{
  "num_hidden_layers": 8,
  "hidden_size": 96,
  "num_attention_heads": 3,
  "num_key_value_heads": 3,
  "head_dim": 32,
  "intermediate_size": 256,
  "vocab_size": 8192,
  "hidden_act": "swiglu",
  "norm": "rmsnorm",
  "norm_place": "pre",
  "norm_eps": 1e-05,
  "positions": "rope",
  "rope_theta": 10000.0,
  "rope_fraction": 1.0,
  "qk_norm": false,
  "attn_scale": 0.177,
  "bias": "none",
  "tie_word_embeddings": false,
  "parallel_block": false,
  "init": "trunc",
  "init_std_qkv": 0.0379,
  "init_std_o": 0.0,
  "init_std_up": 0.0379,
  "init_std_down": 0.0,
  "optimizer": "soap_variant",
  "learning_rate": 0.0064,
  "lr_mult_up": 0.766,
  "beta1": 0.95,
  "beta2": 0.98,
  "lr_head": 0.00822,
  "max_grad_norm": 0.5,
  "warmup_steps": 200,
  "schedule": "wsd",
  "decay_fraction": 0.756,
  "decay_shape": "pow",
  "final_lr_fraction": 0.02,
  "batch_tokens": 32768,
  "max_seq_len": 512,
  "doc_mask": true,
  "train_tokens": 159100000,
  "max_steps": 4856,
  "dataset": "wikipedia_en"
}
Each number is 200 + 30 x the weight over the matrix's rms, rounded and kept within 0 to 999. Layers, rows and columns count from 0.

# layer 2 attention output, 96x96, rms 0.199, rows 68-95, columns 0-95
190,174,207,153,199,215,209,207,206,195,170,225,218,182,197,179,218,212,201,233,230,230,228,188,189,165,193,236,202,146,227,123,164,188,217,198,166,162,200,192,194,192,198,184,199,196,202,240,197,207,190,207,153,285,183,240,184,209,219,205,189,241,168,192,200,154,207,168,123,198,190,195,191,200,231,227,199,185,244,217,151,234,217,172,201,144,205,201,169,184,222,177,229,216,194,163
198,174,194,198,187,178,215,254,175,177,194,171,199,147,179,195,195,198,219,213,181,215,206,174,241,201,230,215,207,162,176,149,189,218,177,171,210,181,205,262,281,172,189,243,227,236,189,195,147,268,136,187,197,210,197,172,148,237,294,227,191,202,236,209,256,245,184,178,198,158,239,204,236,256,180,171,230,204,199,211,183,194,179,228,191,223,238,258,203,176,158,227,260,181,225,179
204,198,165,212,247,152,201,246,214,178,261,251,166,192,156,169,195,196,243,192,173,205,186,204,212,170,209,208,244,191,184,223,159,227,188,194,180,207,213,162,192,234,175,211,193,207,210,193,206,185,175,183,203,171,192,209,179,174,208,177,176,170,201,247,225,270,209,201,156,186,161,236,222,214,231,202,176,171,264,229,180,196,207,232,152,192,207,176,244,180,183,178,142,249,254,154
169,236,200,212,257,198,210,163,205,239,169,204,189,195,195,204,146,196,189,234,198,170,235,163,150,173,195,196,257,177,219,251,209,252,214,208,222,251,175,174,211,220,234,210,240,216,227,245,115,210,214,240,287,152,208,207,226,205,157,176,268,201,221,155,215,193,251,268,200,290,182,218,235,199,180,187,232,165,174,243,176,183,239,239,256,183,247,218,195,167,228,243,185,207,233,154
199,192,185,183,208,149,183,166,224,220,193,222,233,145,194,215,217,206,182,210,179,236,198,194,203,179,200,195,183,195,178,252,174,165,172,210,215,243,155,196,224,264,187,149,207,216,199,186,242,225,200,190,201,191,183,200,187,159,171,145,196,162,204,181,235,174,214,171,153,238,249,138,190,202,235,208,237,249,199,211,223,203,193,162,183,177,210,230,188,180,182,249,189,159,189,212
164,200,213,187,217,193,212,232,229,216,216,204,164,185,215,203,232,184,170,175,243,194,224,144,207,221,138,232,189,180,249,206,153,189,158,246,188,206,245,196,252,206,189,224,191,193,211,208,188,231,211,170,209,139,229,230,206,164,185,234,232,144,215,185,134,196,200,235,214,235,209,216,185,232,180,208,204,150,206,213,175,214,229,195,195,200,183,200,227,206,201,240,214,174,221,197
193,242,220,220,181,212,220,186,186,264,207,185,179,207,193,174,171,216,174,196,184,173,247,237,133,157,202,205,192,208,249,207,222,179,145,193,213,203,195,146,242,217,166,183,185,168,158,224,190,193,214,210,219,233,133,203,240,203,148,195,191,178,212,198,156,254,233,154,152,159,215,238,202,233,182,145,246,233,185,241,187,232,180,199,168,241,220,218,160,191,176,163,182,244,204,190
173,182,160,184,207,242,207,206,158,201,173,212,234,220,167,229,198,173,202,154,171,218,223,237,118,196,205,213,249,229,253,235,179,179,227,223,200,182,222,218,223,177,166,224,195,217,127,229,157,249,216,197,243,165,223,231,223,198,195,262,131,200,129,223,250,184,239,205,193,184,173,137,170,184,207,214,235,219,155,226,148,242,135,180,216,205,151,239,190,205,212,242,227,191,205,273
190,200,219,198,218,201,189,225,160,174,195,195,167,254,162,195,186,179,174,186,207,215,207,202,155,180,239,188,224,187,196,238,163,208,248,171,176,176,179,213,165,172,207,233,220,197,194,186,221,182,200,179,195,205,132,180,199,204,141,209,223,180,185,249,206,179,179,226,188,165,178,169,227,202,212,205,257,206,194,189,142,224,221,185,192,203,238,171,222,207,186,182,207,211,201,139
205,235,238,176,199,214,179,205,187,227,202,164,214,222,202,240,228,186,206,220,207,227,185,258,230,213,193,183,192,172,246,166,146,208,147,192,269,201,200,142,163,201,249,207,155,168,182,224,185,220,173,199,221,218,217,253,195,169,214,203,160,204,176,183,183,197,182,171,212,194,201,221,185,192,210,174,183,211,208,188,151,188,227,225,183,168,194,149,215,190,183,201,202,234,205,238
198,252,236,196,206,191,216,188,197,220,231,186,181,191,180,189,198,149,173,243,254,242,184,181,218,254,166,252,213,231,160,210,236,104,187,151,147,152,175,188,192,224,192,178,177,172,199,137,254,202,172,216,171,247,176,153,213,173,234,196,202,226,243,243,211,184,237,183,192,256,186,273,135,252,186,195,157,216,210,175,207,175,152,211,163,202,228,132,185,254,179,180,267,214,255,175
202,207,206,218,168,187,187,177,205,217,240,183,207,163,196,195,187,205,206,219,154,130,190,196,182,228,199,200,164,201,174,229,172,158,161,252,200,246,123,171,165,167,160,177,313,191,123,201,229,265,115,194,197,195,232,199,169,161,207,244,154,201,186,179,190,181,219,169,225,218,236,181,190,196,173,201,218,175,196,182,217,230,211,217,189,194,212,217,242,181,231,167,163,199,175,198
240,189,217,216,138,189,216,232,200,264,158,216,167,128,201,238,172,165,183,218,205,216,159,191,170,168,228,195,174,234,201,199,184,187,203,256,207,277,198,175,185,201,203,225,163,182,171,146,123,189,207,230,201,174,189,133,235,158,233,177,153,167,214,171,237,205,160,239,178,197,194,224,231,220,190,166,186,198,210,242,160,157,238,185,203,218,219,199,198,223,209,188,132,196,224,233
241,158,204,228,211,158,182,195,172,225,222,183,251,177,231,224,198,193,157,210,217,256,182,216,222,189,222,243,201,201,235,169,201,168,170,261,178,203,218,186,159,169,218,209,218,156,142,199,224,189,185,215,207,212,233,180,186,195,220,168,198,182,210,172,195,194,196,181,191,176,225,167,163,250,200,201,220,216,180,218,183,165,198,194,211,178,206,194,213,172,152,215,199,204,180,204
206,187,201,182,200,217,252,210,238,175,244,215,188,221,225,228,219,212,236,225,210,158,227,214,165,200,174,216,206,161,221,207,180,220,223,202,154,156,173,138,258,185,232,211,253,150,187,286,212,206,266,201,217,232,154,100,211,234,214,201,158,217,184,194,156,207,218,208,231,228,229,219,176,127,210,195,191,198,227,237,174,113,211,203,183,214,165,232,222,183,181,185,212,213,150,223
172,177,185,195,200,145,245,180,198,192,196,234,185,189,178,197,204,207,203,207,158,202,249,185,250,218,171,254,178,224,181,213,202,237,201,186,212,184,151,228,232,158,179,255,234,160,211,187,150,205,167,142,225,215,196,181,259,181,173,152,199,155,161,254,174,219,222,241,178,224,201,226,181,224,219,157,159,207,227,202,201,228,243,233,213,195,194,204,249,199,236,168,154,216,221,187
197,179,139,171,198,141,248,221,235,201,188,176,184,145,244,185,176,164,143,227,223,219,200,217,226,246,186,177,177,241,202,244,234,224,178,253,147,157,212,237,188,150,210,150,177,196,234,247,199,203,272,164,175,203,233,151,192,266,196,245,206,185,167,249,159,228,232,198,188,218,171,273,259,210,175,204,150,204,198,196,219,184,144,195,224,206,216,219,177,207,150,226,258,176,222,166
208,171,199,241,241,205,225,206,191,202,223,180,161,179,192,176,203,223,138,234,237,188,161,213,237,224,188,202,220,200,214,168,264,249,200,170,175,196,209,230,240,161,212,190,158,195,185,250,174,185,163,198,217,165,219,230,228,287,171,196,197,172,206,202,204,227,259,185,199,190,227,204,225,214,150,199,186,203,252,232,148,220,261,171,222,203,234,172,222,220,200,223,194,184,198,215
228,246,184,221,253,256,195,250,221,222,186,248,240,214,165,210,170,176,192,226,154,191,236,146,171,168,244,157,185,247,205,147,206,191,232,213,189,129,167,178,141,236,250,181,200,156,209,115,157,162,209,157,223,196,242,208,149,304,176,223,230,136,199,185,187,206,260,206,201,200,169,229,241,184,200,216,178,196,206,172,206,211,188,191,174,156,198,202,169,220,196,155,212,232,204,145
222,175,214,225,250,188,174,220,248,200,171,245,219,233,202,239,213,208,199,198,207,162,213,203,243,196,215,202,197,164,220,203,212,195,195,179,184,189,188,193,203,229,237,174,235,235,146,209,175,212,173,196,257,251,160,171,165,194,196,223,164,180,204,210,188,225,231,201,154,184,239,183,206,260,165,158,192,277,224,149,199,199,235,192,202,228,214,213,231,183,221,161,217,217,154,233
201,226,249,199,184,206,198,201,230,186,220,192,194,162,178,235,178,194,212,219,191,221,199,238,147,221,215,195,193,202,136,155,193,223,194,206,152,189,208,239,222,181,183,169,216,190,216,205,162,215,190,207,212,181,185,225,169,231,222,241,198,232,253,203,204,193,177,217,167,162,216,208,231,274,207,184,256,188,162,136,213,181,173,194,202,133,155,231,185,199,220,251,229,225,222,194
220,233,185,171,204,234,236,210,201,132,238,202,191,225,193,234,176,182,166,184,194,157,239,183,157,173,192,216,290,230,196,212,214,162,176,175,170,198,204,186,245,158,198,193,176,136,175,136,206,195,188,229,186,203,197,192,218,162,196,218,180,174,202,187,225,208,164,177,175,255,184,194,204,205,122,218,217,182,225,215,203,185,246,195,154,272,197,243,190,202,147,191,223,170,188,230
214,160,237,221,198,280,215,207,166,204,211,215,205,153,215,211,224,197,188,165,195,223,218,200,205,150,218,226,217,205,229,197,149,157,222,223,208,179,168,186,192,190,185,150,208,214,273,221,199,143,231,249,164,179,188,154,193,225,232,177,141,179,178,205,250,183,210,170,152,216,254,210,144,209,201,216,199,205,199,164,154,248,223,199,230,164,191,199,187,279,188,189,149,186,195,175
241,196,194,229,198,249,240,202,138,191,144,171,199,158,278,173,150,178,231,191,218,210,178,183,201,160,192,206,167,219,190,232,188,234,237,112,261,167,228,198,230,202,212,163,213,189,236,194,193,219,149,212,178,227,240,144,153,180,203,248,165,160,169,160,198,204,212,258,233,228,223,247,143,220,243,159,177,185,167,190,183,199,243,181,200,163,194,252,200,193,152,171,265,221,242,222
199,159,177,220,212,183,183,282,220,210,153,172,171,233,255,206,197,174,200,225,187,197,224,219,191,207,228,246,179,185,228,232,170,190,118,151,202,237,272,228,192,174,273,172,239,190,165,171,194,162,249,233,243,230,219,203,210,223,220,156,208,287,165,286,218,233,149,219,188,202,197,179,187,186,209,208,232,303,165,261,227,223,194,199,203,252,161,168,169,220,198,247,198,168,143,162
196,198,265,183,250,236,196,216,210,197,200,160,186,207,187,206,155,176,230,184,225,193,213,175,196,183,185,178,179,194,183,205,149,159,181,201,210,237,237,266,235,155,172,223,257,142,191,148,195,232,180,154,152,235,170,228,232,225,266,221,200,196,252,182,188,234,182,223,195,207,215,161,191,152,162,173,174,149,197,201,218,237,231,207,176,141,170,191,238,173,164,264,214,178,245,175
210,194,186,195,233,222,207,209,219,200,247,181,200,219,210,218,219,250,237,223,204,180,212,186,147,190,219,186,223,188,207,218,164,244,192,249,202,210,260,168,291,218,208,204,217,216,183,213,183,186,192,210,167,207,218,230,214,144,208,210,160,250,228,147,203,240,222,198,191,195,158,164,242,201,171,197,170,176,218,209,216,197,211,212,189,194,172,214,233,176,168,194,211,241,167,250
254,192,194,159,210,194,208,242,216,234,259,189,213,198,217,201,213,196,205,153,154,241,194,224,165,168,122,177,167,199,146,196,189,200,226,246,142,234,205,217,182,182,150,170,188,198,206,229,147,234,277,246,206,273,242,208,241,229,153,183,187,249,184,128,166,187,212,227,202,194,215,172,224,189,181,151,169,198,241,233,186,244,207,223,214,180,153,224,88,181,197,185,193,231,186,189